{"n_layer": 8, "d_model": 192, "n_kv_head": 6, "d_mlp": 512, "vocab_size": 8192, "norm": "layernorm", "attn_scale": 0.177, "tie_embeddings": false, "lr_mult_o": 2.0, "grad_clip": 1.0, "warmup_steps": 200, "decay_fraction": 0.687, "decay_shape": "sqrt", "train_tokens": 103900000, "steps": 6342}
Each number is 50 + 15 x the weight over its row's rms, rounded and kept within 0 to 99. Layers, rows and columns count from 0. The size before them is the row's rms in percent of the matrix's.

# down: layer 5 MLP down (transposed), 512x192, rms 0.112, rows 177-222, columns 48-95
# gate: layer 5 MLP gate, 512x192, rms 0.133, rows 178-223, columns 48-95
# up: layer 5 MLP up, 512x192, rms 0.144, rows 178-223, columns 48-95
down177 095:76 60 39 33 39 69 31 49 20 70 55 60 49 53 50 36 58 36 48 48 39 42 58 46 26 44 48 53 35 52 63 58 56 57 75 35 34 45 36 49 47 26 73 54 55 69 55 40
gate178 094:38 66 62 60 41 43 52 52 48 70 37 33 66 39 69 73 78 54 70 54 62 53 68 37 56 56 14 47 67 56 32 57 47 65 51 66 60 54 46 42 43 62 54 87 51 81 53 68
up178 094:57 58 62 50 34 50 56 51 70 64 81 51 58 49 41 30 56 04 35 25 56 69 38 72 67 42 87 67 30 43 49 61 72 57 56 56 67 39 53 48 44 55 64 59 19 50 44 26
down178 088:62 38 51 46 56 44 41 66 57 30 44 85 75 43 55 51 55 29 55 32 60 40 44 66 36 68 56 60 63 74 57 36 34 37 39 60 49 55 39 59 61 43 46 48 61 22 71 45
gate179 098:72 54 58 33 52 37 24 63 41 09 53 69 60 54 54 43 29 22 69 34 48 43 53 32 47 79 35 48 59 26 52 39 65 56 35 48 56 52 23 54 50 58 58 69 54 40 72 30
up179 098:44 44 46 71 63 41 67 48 23 62 03 42 52 52 32 51 78 48 19 39 47 39 67 75 60 47 68 44 32 43 33 50 57 45 37 58 42 52 51 40 72 43 53 47 44 42 23 60
down179 099:44 66 53 47 38 56 47 13 20 71 51 44 39 42 47 76 44 70 27 47 64 50 64 57 57 57 46 48 54 77 45 59 77 68 49 58 68 40 57 41 59 72 38 30 45 61 49 52
gate180 107:45 54 66 34 67 56 98 75 63 57 32 87 41 55 65 57 60 31 63 20 55 50 59 66 73 33 38 62 64 47 69 54 49 53 35 80 42 64 23 52 49 32 54 41 26 45 67 47
up180 112:27 41 56 29 39 42 50 53 51 66 46 55 47 76 43 45 29 41 47 56 22 38 68 48 45 61 24 24 63 70 73 65 52 64 41 44 49 57 27 53 40 31 58 24 50 57 66 61
down180 101:36 55 53 62 50 36 23 61 54 30 65 58 65 30 44 57 30 52 80 23 43 48 71 36 61 22 54 77 67 56 51 34 47 42 18 55 42 32 31 66 58 51 65 29 47 69 53 54
gate181 113:65 39 62 35 31 64 38 41 15 72 74 48 53 26 30 74 62 28 44 30 39 53 28 63 53 35 44 53 72 54 42 67 36 52 44 46 71 17 56 60 48 57 65 52 64 56 60 45
up181 100:56 69 40 34 39 50 61 63 17 69 64 79 56 53 47 44 84 27 55 35 56 67 60 48 45 35 20 49 51 71 65 45 52 36 82 44 39 76 57 17 46 47 34 05 58 52 51 27
down181 110:41 34 26 52 63 59 43 46 55 63 58 27 55 55 52 48 62 54 62 47 52 72 43 31 48 61 53 49 51 53 57 76 75 75 70 50 29 59 48 45 44 72 51 43 34 60 51 49
gate182 076:41 62 51 25 58 28 40 64 88 71 86 70 51 36 58 29 57 53 56 78 31 79 52 59 62 64 85 42 62 43 22 40 55 36 51 53 57 45 43 50 57 61 53 49 52 49 44 67
up182 079:57 59 44 50 51 70 48 52 15 59 56 59 45 43 60 74 60 25 44 36 46 16 64 24 59 75 32 49 61 60 83 70 36 59 43 32 57 42 62 38 39 50 36 54 40 67 63 40
down182 090:43 51 27 49 33 21 66 64 49 41 32 07 51 43 33 63 72 35 52 64 85 63 54 52 67 59 60 51 63 40 42 65 66 50 47 44 32 70 57 76 29 47 33 28 39 36 54 44
gate183 088:55 05 38 35 46 52 32 27 41 63 49 59 85 43 38 61 45 39 51 56 60 21 59 34 37 75 26 91 46 56 69 14 37 46 63 29 28 44 58 63 50 74 60 76 56 53 75 68
up183 093:49 14 44 46 45 38 40 48 56 59 55 53 55 62 37 60 57 44 56 54 52 31 82 43 34 74 57 54 68 68 88 33 58 26 54 27 58 24 66 57 23 70 59 61 62 22 78 59
down183 085:64 55 56 64 53 50 45 64 41 24 60 53 35 36 43 41 56 85 46 43 22 56 49 40 42 68 60 68 61 70 56 76 35 58 57 38 66 51 35 51 71 68 64 24 60 70 43 56
gate184 102:40 55 24 45 30 50 40 43 53 28 50 38 58 64 53 58 50 72 68 37 14 48 48 00 49 64 99 40 51 64 52 56 52 51 43 45 66 66 40 73 10 32 67 51 54 46 43 83
up184 101:34 47 49 56 27 52 88 73 43 65 45 62 49 48 70 34 54 59 24 38 45 41 69 48 41 19 44 47 20 48 42 47 43 54 33 56 41 50 50 60 26 65 30 55 51 59 61 76
down184 094:47 87 32 28 48 54 54 56 30 51 35 75 34 58 68 34 30 75 38 45 45 26 37 30 58 40 55 62 59 46 49 59 54 62 58 66 49 37 38 32 55 45 59 54 59 22 57 55
gate185 095:66 61 53 54 52 61 53 48 51 45 20 48 44 57 62 41 69 28 62 50 68 37 51 42 52 75 73 13 57 69 35 24 36 53 48 61 53 51 61 57 42 75 35 38 46 42 81 52
up185 091:29 46 46 59 19 47 64 52 30 10 47 56 60 39 77 21 55 51 46 56 36 50 59 41 59 42 30 54 66 62 44 27 31 40 37 37 55 47 68 13 49 58 60 57 65 75 49 66
down185 098:69 36 42 52 46 51 35 73 62 46 21 77 63 56 78 70 46 45 62 57 67 68 34 35 90 62 50 43 38 46 64 31 62 46 63 58 71 62 43 40 56 28 74 39 59 83 43 61
gate186 093:38 57 36 49 37 65 37 63 55 30 45 76 40 16 42 48 53 30 60 41 73 54 53 61 48 60 23 52 51 15 25 09 51 58 46 53 41 24 42 53 48 56 59 40 52 44 64 40
up186 096:53 55 28 58 34 58 42 45 54 54 25 34 71 59 52 29 52 45 56 61 52 32 52 45 35 56 74 44 21 36 89 49 84 43 46 35 56 44 44 52 36 19 32 59 73 33 61 09
down186 103:38 52 59 39 55 40 61 39 50 31 28 60 50 47 30 35 39 79 44 44 36 29 44 40 52 66 52 63 41 42 89 82 59 23 54 44 39 68 70 23 61 73 52 72 71 48 47 72
gate187 111:46 30 63 60 57 44 12 57 65 28 25 81 70 50 37 49 31 46 70 31 65 71 54 30 37 32 43 55 86 33 29 29 26 45 46 36 33 66 35 79 53 68 43 14 63 64 51 80
up187 100:30 34 81 66 30 58 52 46 44 32 43 43 77 51 38 34 42 54 66 51 73 61 69 75 71 70 53 39 62 50 38 18 44 51 46 55 23 56 50 49 48 36 37 43 52 61 28 65
down187 102:30 35 58 77 67 53 32 46 23 62 41 51 45 67 40 20 52 38 48 68 39 53 42 69 25 64 42 57 53 38 58 49 41 29 55 62 60 68 43 69 41 33 42 58 60 51 24 42
gate188 101:36 32 27 64 48 56 38 69 44 48 46 48 50 64 42 33 39 54 61 83 42 45 47 56 57 46 44 66 42 23 53 32 69 75 45 42 69 57 28 61 20 23 43 32 40 72 44 57
up188 109:61 39 60 63 73 39 53 40 36 43 46 66 52 54 47 76 56 68 42 63 48 44 65 35 33 52 34 42 53 55 34 54 36 58 69 44 56 31 50 45 30 53 30 60 49 25 64 44
down188 106:74 51 51 41 65 79 48 75 55 70 62 38 51 26 45 57 56 43 30 53 85 59 50 60 48 42 54 32 64 75 28 68 45 50 77 25 56 39 45 30 39 85 44 55 73 58 29 72
gate189 107:59 32 60 53 58 46 39 52 46 50 53 49 62 53 61 70 50 47 43 30 34 43 69 56 39 41 55 49 57 18 41 58 72 47 50 60 45 55 40 68 48 58 57 39 26 66 55 42
up189 103:52 49 43 54 10 33 74 72 61 48 70 42 59 38 58 55 44 45 32 40 59 34 58 47 28 50 34 70 43 85 45 57 03 47 42 44 47 59 53 41 64 64 73 68 82 51 62 51
down189 100:63 64 44 60 34 27 52 29 38 58 54 99 53 39 42 46 55 36 64 69 54 27 64 30 37 43 45 24 32 53 40 74 24 25 26 54 48 62 43 48 45 43 38 47 54 63 31 30
gate190 095:46 50 46 80 32 60 53 71 72 45 56 39 22 69 11 49 48 75 35 39 56 40 35 51 43 30 79 64 45 50 48 64 47 36 44 29 65 53 47 51 43 55 46 68 47 25 39 43
up190 092:27 26 57 51 45 55 68 46 36 76 38 44 72 53 48 37 51 45 76 96 38 40 58 38 56 50 34 48 51 41 24 68 50 65 53 62 41 44 46 61 52 42 79 45 63 38 34 55
down190 100:37 56 80 56 31 55 59 49 37 43 46 09 60 66 38 59 80 77 44 38 36 53 64 68 51 46 71 44 74 67 45 59 64 66 54 44 49 37 22 58 33 33 58 55 37 62 26 53
gate191 094:49 49 45 44 67 58 52 63 41 53 53 64 42 60 59 58 68 43 63 36 45 58 57 85 46 48 56 50 64 57 38 75 57 24 56 47 26 58 47 31 70 51 30 44 40 56 42 46
up191 094:72 20 56 00 48 75 58 61 33 44 60 55 62 43 46 44 69 64 67 51 65 44 58 25 43 44 37 53 31 31 55 60 20 32 76 36 48 43 68 56 51 58 44 47 54 66 67 49
down191 086:52 34 68 51 26 68 66 54 38 83 26 61 45 59 31 53 54 44 74 42 70 80 62 54 45 54 56 23 66 73 34 20 70 48 69 64 28 43 45 41 35 44 32 54 39 70 51 67
gate192 112:46 42 40 54 65 56 66 56 45 80 33 59 72 80 43 47 48 32 70 59 60 70 99 57 59 52 53 59 56 47 52 64 41 53 56 16 53 35 36 38 25 54 46 41 42 67 46 35
up192 104:62 36 62 29 74 64 65 38 59 69 62 39 17 54 79 67 66 71 45 47 76 36 21 26 42 52 33 60 45 54 63 76 72 33 30 68 39 53 49 42 52 53 49 61 22 33 18 30
down192 104:35 28 66 25 40 54 38 37 36 31 75 67 45 37 49 60 37 60 59 48 69 45 20 56 74 56 53 50 54 54 50 30 56 43 58 69 49 40 77 51 52 62 61 45 48 36 30 46
gate193 091:41 39 69 52 44 56 25 44 39 51 23 40 49 49 58 34 28 99 44 40 61 16 22 48 78 51 73 45 53 23 59 29 40 57 23 64 53 43 69 72 43 45 58 87 39 40 42 42
up193 093:46 29 49 50 75 51 52 59 69 48 47 25 31 57 60 56 42 46 65 71 68 17 51 18 47 37 46 53 28 41 74 52 50 49 70 51 56 45 35 43 42 33 38 60 75 65 41 43
down193 114:47 39 43 45 58 45 60 52 38 58 75 00 24 47 64 52 60 29 37 48 43 46 67 75 34 81 47 43 58 69 65 52 63 31 77 45 60 78 53 47 67 56 60 53 57 58 42 32
gate194 104:34 50 57 54 31 29 28 47 63 55 56 68 25 89 43 49 42 48 45 45 62 38 50 61 47 27 27 52 60 63 44 24 83 54 49 76 61 62 35 70 42 51 47 60 57 45 47 40
up194 104:27 15 60 46 42 74 72 68 65 51 55 61 43 66 47 38 42 29 67 42 57 49 55 51 31 49 27 39 33 38 40 38 56 41 55 40 49 53 23 33 26 46 46 24 59 45 24 51
down194 097:30 55 77 47 74 59 36 36 50 50 61 70 41 22 50 48 47 31 68 37 75 38 51 65 36 39 47 46 50 60 51 55 28 51 41 10 36 60 47 43 22 47 40 33 65 33 81 52
gate195 086:79 68 49 45 30 54 80 60 37 36 33 38 51 43 42 49 42 17 46 31 55 41 28 45 55 39 30 48 49 35 63 56 62 48 90 34 52 57 49 42 79 55 56 53 24 51 32 68
up195 084:49 81 74 67 63 69 61 39 50 60 38 62 18 60 56 43 57 33 36 38 37 48 40 33 64 68 23 57 48 40 65 23 49 67 53 23 49 42 59 41 41 40 56 05 62 46 28 47
down195 091:43 58 34 48 68 40 63 43 62 32 46 70 65 34 50 53 49 46 52 86 73 37 34 51 44 43 41 70 30 44 61 55 52 35 39 75 48 46 27 32 56 97 51 43 38 91 68 69
gate196 103:63 44 63 58 63 35 48 67 57 56 42 49 41 53 58 39 48 63 25 65 60 35 17 51 43 67 42 24 66 49 38 45 90 55 55 48 50 30 49 74 46 46 52 69 13 41 43 31
up196 099:57 47 28 37 24 83 70 47 29 59 38 28 75 53 46 92 55 52 32 26 44 45 50 50 64 17 64 67 66 55 81 30 46 47 62 74 63 34 66 68 37 64 24 45 66 53 30 50
down196 095:56 33 58 61 59 62 49 60 60 65 34 33 48 37 35 41 24 33 63 18 60 42 40 42 46 67 67 64 41 34 49 58 31 42 80 88 27 54 45 29 43 52 60 46 33 56 51 50
gate197 094:41 64 34 22 12 62 64 64 69 81 49 44 62 39 55 40 50 66 40 56 32 39 55 65 49 60 49 36 54 55 52 32 64 26 66 33 48 39 41 58 60 55 46 72 44 51 34 73
up197 090:71 60 46 53 41 65 59 54 46 58 58 56 56 21 31 62 43 71 39 42 51 49 58 80 36 55 61 29 44 54 44 53 51 34 76 41 39 52 65 46 48 43 61 54 53 53 28 47
down197 098:45 49 61 40 32 48 32 37 50 65 21 66 63 66 23 75 55 32 54 71 27 31 35 29 51 36 43 56 54 73 46 66 59 40 54 30 57 34 59 60 45 23 71 56 36 50 53 37
gate198 104:27 55 56 59 53 39 31 40 42 61 67 47 36 65 51 43 56 36 38 59 25 51 60 50 40 28 31 56 49 32 48 51 64 50 33 49 41 35 50 54 52 37 62 47 51 59 54 53
up198 105:75 53 53 29 00 45 65 78 37 38 43 32 20 45 49 56 53 51 27 65 57 51 59 70 52 49 80 75 49 22 51 53 67 59 41 49 39 43 77 69 57 28 57 40 59 41 16 27
down198 081:47 41 76 58 53 67 59 77 42 40 48 73 62 43 47 50 42 68 46 69 43 67 40 52 56 24 43 72 53 35 60 62 24 44 85 57 41 58 47 42 65 44 61 86 48 37 63 47
gate199 107:28 61 30 36 15 44 41 54 33 55 20 51 53 45 57 35 53 38 79 57 24 36 73 27 76 42 54 52 43 66 59 65 66 65 45 52 52 60 57 57 32 43 43 69 34 56 52 28
up199 108:41 87 54 73 40 29 68 49 42 43 40 52 32 38 56 72 42 35 44 53 57 40 54 53 57 57 40 40 61 81 32 73 29 44 38 28 44 32 43 42 42 53 32 31 62 22 52 47
down199 106:39 64 52 55 36 51 64 29 55 53 62 94 58 56 78 69 40 76 46 65 44 39 53 58 48 38 59 70 28 26 61 76 63 40 45 14 39 54 58 63 60 27 32 53 44 46 43 57
gate200 099:41 35 39 62 62 78 46 48 73 28 35 32 71 74 37 43 36 45 55 70 34 41 48 37 63 42 28 26 49 61 48 37 70 74 34 66 49 64 64 40 33 42 64 17 56 42 58 20
up200 109:44 52 50 52 54 50 44 39 64 47 39 33 40 44 52 54 76 45 69 55 34 57 30 33 35 50 32 38 42 23 33 53 37 71 30 85 59 22 67 68 63 53 33 65 45 44 57 35
down200 106:72 32 49 57 43 25 55 31 59 48 31 51 72 34 22 40 88 73 48 68 67 50 70 41 74 56 58 40 30 74 62 78 47 58 76 37 56 62 54 67 29 51 50 49 27 51 41 62
gate201 097:30 51 62 57 73 65 35 49 23 59 61 63 23 55 25 74 69 43 59 32 48 44 64 58 62 31 54 58 63 50 31 77 45 45 51 54 75 45 44 49 24 45 57 54 63 84 41 57
up201 103:57 56 63 58 50 75 47 66 38 69 45 43 41 13 33 62 31 49 53 60 70 48 51 59 43 55 61 47 40 43 49 49 43 55 33 58 42 63 81 66 63 27 52 55 53 72 70 47
down201 097:47 59 39 86 54 37 30 64 61 25 44 19 60 44 57 72 20 22 35 65 58 62 79 70 24 27 67 37 48 31 49 43 40 43 74 69 47 33 39 31 27 90 41 77 52 61 69 67
gate202 095:75 19 74 37 48 64 48 47 47 28 28 60 48 40 81 53 62 76 51 49 34 45 48 58 34 58 46 48 15 53 52 68 73 44 48 60 40 57 47 32 38 38 44 44 48 61 61 30
up202 095:40 74 23 56 33 60 34 70 69 65 76 53 32 44 51 74 32 31 41 54 47 55 34 35 46 31 24 51 83 52 58 12 40 51 62 53 54 51 45 74 59 25 47 44 52 44 53 34
down202 098:69 54 54 57 54 71 64 57 28 79 44 71 68 61 73 11 39 47 64 75 64 40 63 60 46 50 48 41 42 53 80 83 45 43 56 50 17 41 37 47 55 55 47 45 23 45 24 61
gate203 099:44 70 40 73 33 38 50 32 66 34 46 38 46 29 52 62 44 47 72 54 46 48 41 64 39 66 55 48 47 41 57 10 78 08 87 41 55 41 30 60 53 47 51 41 56 33 75 49
up203 102:70 83 35 37 33 40 35 54 31 50 46 20 22 73 59 36 47 50 75 66 43 47 66 43 50 63 27 49 63 87 44 20 46 55 55 29 13 68 18 24 35 29 44 35 66 68 49 26
down203 100:36 35 48 25 71 64 84 70 31 44 31 69 37 47 60 21 45 72 44 79 51 22 47 39 42 45 61 46 23 47 32 31 38 47 46 66 61 45 52 68 54 40 61 63 66 56 62 41
gate204 095:54 47 61 69 71 75 57 40 58 44 79 58 37 47 44 58 40 46 59 26 67 57 66 76 56 47 52 34 73 56 32 20 44 53 61 59 68 25 36 46 22 70 75 50 28 66 43 41
up204 087:49 58 64 56 45 56 64 75 30 45 73 41 33 57 42 46 41 55 75 29 32 78 59 50 43 45 69 33 49 82 45 56 38 19 50 78 57 43 35 29 48 65 80 56 37 63 65 44
down204 101:38 53 33 50 63 71 74 81 20 65 45 52 66 36 34 66 55 58 67 56 38 56 55 41 58 69 36 41 53 53 58 46 53 70 31 77 74 52 53 39 45 05 53 41 64 54 58 45
gate205 105:52 52 53 55 57 63 72 19 48 57 41 38 50 56 44 17 56 21 25 63 65 40 50 59 47 63 28 45 65 49 36 57 79 50 66 70 65 82 60 67 27 64 31 48 31 51 53 27
up205 113:47 82 52 65 42 38 36 49 51 28 44 61 58 41 60 50 20 47 56 76 44 54 46 42 36 47 34 49 56 49 18 33 30 60 62 64 78 55 13 30 38 37 34 60 33 59 46 46
down205 102:71 60 71 31 24 60 56 48 59 17 75 99 66 47 43 61 40 60 69 70 30 46 48 39 55 53 53 55 69 44 49 72 24 58 60 46 59 69 06 78 46 15 32 69 33 54 49 50
gate206 102:56 28 58 61 49 79 32 53 37 44 61 79 53 49 10 68 41 14 64 27 29 65 58 45 50 39 62 62 19 61 69 65 31 78 60 31 34 54 73 46 62 35 70 54 33 53 56 55
up206 104:35 52 15 55 38 58 57 20 41 31 33 26 65 59 75 42 65 60 46 78 59 47 68 62 33 66 37 48 51 51 55 48 71 14 47 51 68 33 19 64 54 54 45 49 39 35 38 50
down206 109:63 62 50 27 39 48 31 72 39 54 42 41 75 42 59 42 44 58 64 42 40 21 27 55 30 65 58 29 43 58 28 59 57 29 70 53 73 78 66 72 63 29 47 45 30 56 45 63
gate207 088:47 24 65 20 33 43 60 46 52 55 48 31 44 81 59 29 82 28 59 47 72 42 67 58 54 63 50 60 37 37 47 20 73 40 48 35 62 27 54 53 51 42 61 50 37 37 51 33
up207 090:27 51 74 71 31 40 36 81 63 33 18 71 52 63 84 21 37 68 72 65 58 23 53 41 58 40 43 49 41 43 42 14 35 68 48 66 53 37 37 56 68 33 72 43 65 72 67 46
down207 082:17 63 41 28 32 50 48 57 51 28 71 86 77 58 40 61 59 47 46 85 85 14 45 37 66 47 28 39 48 48 43 39 21 55 59 42 53 58 55 35 32 59 32 69 43 63 58 48
gate208 107:58 51 64 68 52 31 34 39 81 42 43 44 54 54 79 79 39 52 56 72 50 37 67 72 53 61 52 42 55 72 54 44 24 50 38 62 40 60 58 67 55 34 57 73 41 57 51 60
up208 108:71 37 53 53 28 68 50 63 65 70 61 40 35 33 48 51 51 54 66 28 40 64 55 25 09 47 62 45 59 23 50 17 32 78 59 65 41 40 58 49 54 53 21 47 45 26 37 47
down208 105:44 70 44 36 49 45 61 20 39 70 40 37 39 37 38 37 55 43 73 62 52 51 36 29 46 44 51 25 68 59 12 46 70 63 36 33 45 70 35 70 52 55 50 53 58 73 72 73
gate209 099:39 43 37 68 39 57 30 49 37 37 44 35 51 56 66 55 35 20 41 47 46 71 41 42 48 19 29 34 62 66 51 61 47 36 60 60 67 23 35 61 01 29 40 48 70 53 44 25
up209 102:42 36 58 74 48 26 49 32 29 63 31 41 34 53 68 59 60 47 71 75 70 51 58 59 64 70 49 18 65 43 33 66 34 45 74 54 90 47 97 22 24 43 45 43 46 69 39 39
down209 097:69 51 68 23 45 75 57 25 55 55 43 21 55 49 30 53 38 48 36 55 52 48 34 38 39 37 45 56 52 51 73 63 55 41 47 67 01 56 61 27 55 55 39 50 28 39 45 67
gate210 088:59 46 53 29 33 39 68 42 41 61 53 62 49 51 41 60 54 63 59 46 33 74 51 15 66 64 46 39 77 37 54 57 28 53 28 44 47 59 70 60 58 87 66 36 56 50 58 42
up210 086:56 59 36 43 49 27 26 57 50 67 50 47 58 33 57 24 50 42 20 50 36 49 21 41 43 63 43 35 64 34 50 63 23 62 53 31 42 24 25 23 29 62 44 55 57 71 79 47
down210 097:48 40 54 43 35 48 61 41 58 59 74 46 58 39 45 43 52 52 24 35 38 66 33 43 37 49 39 47 87 45 45 40 10 42 36 36 49 35 24 45 34 62 69 57 24 50 48 35
gate211 102:43 44 31 46 49 50 49 75 78 53 52 56 62 32 65 44 50 58 48 63 32 91 54 34 25 56 58 47 32 48 56 77 24 73 67 56 52 51 67 53 51 49 51 41 38 50 67 49
up211 095:60 50 39 67 30 60 71 69 44 82 80 40 31 69 35 59 64 60 40 52 72 69 52 40 63 59 80 76 67 65 54 25 62 23 31 57 52 39 31 50 54 52 26 56 27 47 37 38
down211 104:49 61 78 56 61 61 30 62 48 69 31 55 33 63 49 49 49 39 60 60 50 48 53 45 82 49 43 31 40 46 38 47 68 35 63 46 56 31 40 52 14 56 31 49 56 40 47 78
gate212 088:37 37 70 54 43 64 59 40 45 89 54 74 30 54 51 61 64 56 30 44 51 41 46 58 26 76 77 66 83 39 36 60 58 46 48 68 39 29 40 30 29 77 64 50 54 32 73 47
up212 083:54 28 72 42 50 40 62 64 58 69 34 53 59 67 52 61 43 67 33 54 57 41 28 53 27 49 59 38 63 48 50 74 54 67 45 72 52 12 26 46 55 46 54 85 42 62 46 63
down212 093:41 54 39 53 31 20 48 59 67 43 54 54 76 31 45 46 22 51 62 99 59 29 50 61 53 59 45 46 51 56 47 62 52 50 45 53 62 48 73 48 83 55 60 35 46 53 65 62
gate213 101:36 56 63 10 67 47 32 51 43 65 57 56 53 56 09 29 62 64 17 62 63 57 48 73 66 60 50 52 43 64 51 56 28 82 43 79 28 41 38 76 50 25 54 38 48 61 48 27
up213 114:21 36 53 41 48 68 57 46 51 46 57 70 34 30 74 71 41 25 43 36 40 15 59 45 34 33 43 40 59 41 55 31 66 50 64 56 76 64 71 51 50 52 63 73 50 55 43 72
down213 122:66 44 39 72 30 77 05 72 42 37 43 45 61 67 74 41 31 42 32 42 40 46 47 52 43 39 40 57 67 42 55 60 56 21 62 41 38 27 40 37 42 63 29 59 36 39 75 43
gate214 098:39 39 44 65 63 57 16 12 39 50 29 53 55 42 61 26 36 45 66 68 67 46 64 65 40 60 36 44 47 64 55 79 47 18 35 53 67 34 61 29 52 78 39 62 49 45 47 43
up214 089:67 42 40 84 45 37 41 36 30 45 49 53 40 40 62 69 48 62 62 52 49 74 76 31 31 62 47 43 54 50 22 63 60 34 56 33 74 39 42 58 62 81 41 39 54 69 53 24
down214 095:47 58 15 63 76 24 47 51 38 63 35 00 41 30 40 39 34 55 49 32 67 78 65 68 48 54 40 53 57 38 52 54 43 21 54 71 57 51 45 72 42 68 59 61 46 68 34 59
gate215 108:72 40 35 59 51 51 54 61 43 30 37 62 69 79 38 42 53 99 35 37 52 53 24 54 42 69 27 79 35 41 57 72 59 52 47 57 70 91 56 53 31 39 26 96 66 25 58 45
up215 113:65 37 60 55 57 33 77 43 43 40 44 55 80 65 45 37 56 80 63 37 53 46 45 18 63 62 44 68 28 64 51 70 74 54 41 59 67 63 65 35 31 31 45 77 80 40 45 38
down215 093:44 33 65 54 69 40 36 41 67 67 53 50 43 45 33 78 52 47 87 27 48 50 53 41 44 49 24 62 60 35 42 47 22 55 48 49 36 39 35 44 90 37 46 44 69 32 39 62
gate216 088:50 76 33 53 76 53 61 49 29 58 34 41 49 60 77 53 42 69 57 49 18 61 56 36 54 57 58 63 31 39 32 45 56 71 53 45 48 65 57 73 35 59 61 46 36 77 31 48
up216 087:47 56 48 81 36 54 56 47 60 42 34 34 37 63 61 68 44 36 62 38 26 58 55 70 67 42 62 51 26 34 19 60 35 69 52 67 52 54 46 57 44 47 46 43 44 68 30 21
down216 097:46 53 44 48 31 31 38 61 43 35 37 48 53 45 49 54 43 40 21 71 77 40 09 33 66 76 59 27 48 61 59 46 73 42 42 69 34 34 61 42 40 71 66 35 69 52 80 56
gate217 101:41 38 38 48 49 63 44 49 32 47 56 44 46 56 29 34 55 60 63 18 45 30 65 60 62 59 61 56 48 46 29 70 80 92 60 26 73 58 34 48 47 60 60 61 53 37 57 56
up217 110:43 36 52 42 62 56 47 33 36 24 57 72 64 49 67 65 69 41 67 25 51 78 58 63 46 29 29 37 41 76 35 51 78 43 81 48 60 60 20 33 50 44 47 32 40 42 30 51
down217 106:57 35 40 35 39 48 76 57 53 63 62 49 52 37 71 44 27 65 81 21 34 88 20 27 58 58 58 61 38 14 82 39 53 51 53 63 33 63 31 38 61 65 61 55 48 37 42 42
gate218 094:65 22 50 27 58 62 43 53 51 68 48 47 59 55 28 73 47 64 60 42 59 63 74 41 61 54 49 78 50 64 55 56 61 62 45 41 53 48 39 23 57 65 54 51 89 29 37 61
up218 088:15 64 50 65 91 60 41 38 62 34 43 63 48 35 48 37 76 72 34 56 50 33 38 44 29 34 73 43 66 28 33 50 42 27 46 62 35 46 65 67 21 58 37 58 39 52 61 67
down218 097:67 39 31 46 40 24 44 85 69 55 59 31 48 34 69 85 47 38 37 63 55 59 41 20 38 56 35 37 50 45 39 34 63 41 71 45 43 34 56 40 38 12 14 44 28 67 34 65
gate219 097:59 37 37 56 50 77 40 63 53 25 60 49 23 69 55 36 42 51 38 66 39 26 68 41 47 31 62 49 54 59 68 37 73 39 39 72 39 71 27 32 60 51 68 57 52 34 53 60
up219 105:50 52 55 71 47 42 47 55 55 56 59 53 66 46 55 68 57 61 49 72 42 88 54 45 43 78 38 69 56 35 49 51 44 53 57 20 29 43 78 66 33 66 55 55 72 25 35 29
down219 103:45 66 71 46 57 35 73 57 90 63 49 50 31 30 57 37 62 77 57 45 50 07 41 39 47 61 71 49 65 31 15 16 44 56 49 34 25 41 80 59 37 43 67 39 58 34 48 22
gate220 100:49 38 35 59 73 75 52 53 67 58 65 53 55 47 43 48 44 45 33 42 38 69 49 50 21 56 57 25 54 24 33 57 16 34 45 62 35 13 52 52 66 34 37 34 28 63 55 20
up220 091:57 47 74 47 40 40 50 81 81 37 59 35 12 52 70 34 56 84 30 48 45 67 54 84 49 44 86 46 42 19 43 29 73 33 57 57 45 44 49 41 38 48 33 45 26 39 50 56
down220 092:29 39 57 54 29 59 38 53 60 41 63 56 65 52 47 61 48 52 64 35 53 67 39 23 47 71 76 34 23 58 60 60 35 64 42 37 64 63 83 40 50 56 49 33 24 61 24 67
gate221 106:56 08 63 63 41 53 21 62 61 40 66 78 55 80 46 68 47 56 69 58 63 51 59 39 51 54 40 71 60 57 43 44 70 31 12 54 40 35 23 34 46 35 63 68 60 32 70 41
up221 107:42 74 49 47 31 59 61 51 21 39 61 64 41 53 44 61 63 42 39 46 72 72 32 81 24 54 46 37 43 68 80 73 51 58 70 41 67 49 46 39 46 63 59 15 48 65 70 57
down221 099:49 50 61 55 37 47 41 39 45 63 48 23 38 41 69 43 68 37 69 44 83 89 12 29 41 70 59 29 65 33 43 37 43 42 50 57 65 57 49 48 59 37 47 52 66 67 85 36
gate222 095:35 36 48 22 75 67 23 81 80 46 56 85 60 62 44 42 43 69 53 65 34 44 79 37 50 48 74 63 70 45 70 50 58 24 54 51 54 75 41 52 32 33 85 48 47 43 29 41
up222 084:84 58 50 65 15 36 55 49 49 56 84 45 29 66 84 41 60 43 39 30 58 51 40 51 54 31 31 50 34 40 01 38 45 63 52 39 44 20 31 58 72 46 49 57 86 48 65 61
down222 098:92 50 43 50 59 40 39 27 53 41 51 17 31 28 42 88 56 51 54 25 61 52 57 29 69 43 27 55 54 61 42 65 36 33 34 41 25 65 55 71 62 66 25 52 75 31 57 46
gate223 104:73 74 35 45 41 36 41 62 56 33 44 69 34 34 62 54 82 47 40 66 35 33 73 45 44 71 52 38 29 54 75 71 54 57 53 53 56 25 57 44 43 44 33 66 68 42 71 56
up223 108:76 50 62 82 72 54 37 43 22 45 32 46 57 57 44 73 49 54 45 40 42 51 18 30 68 53 48 49 52 47 44 62 60 47 56 49 43 41 36 42 44 69 60 65 73 34 50 72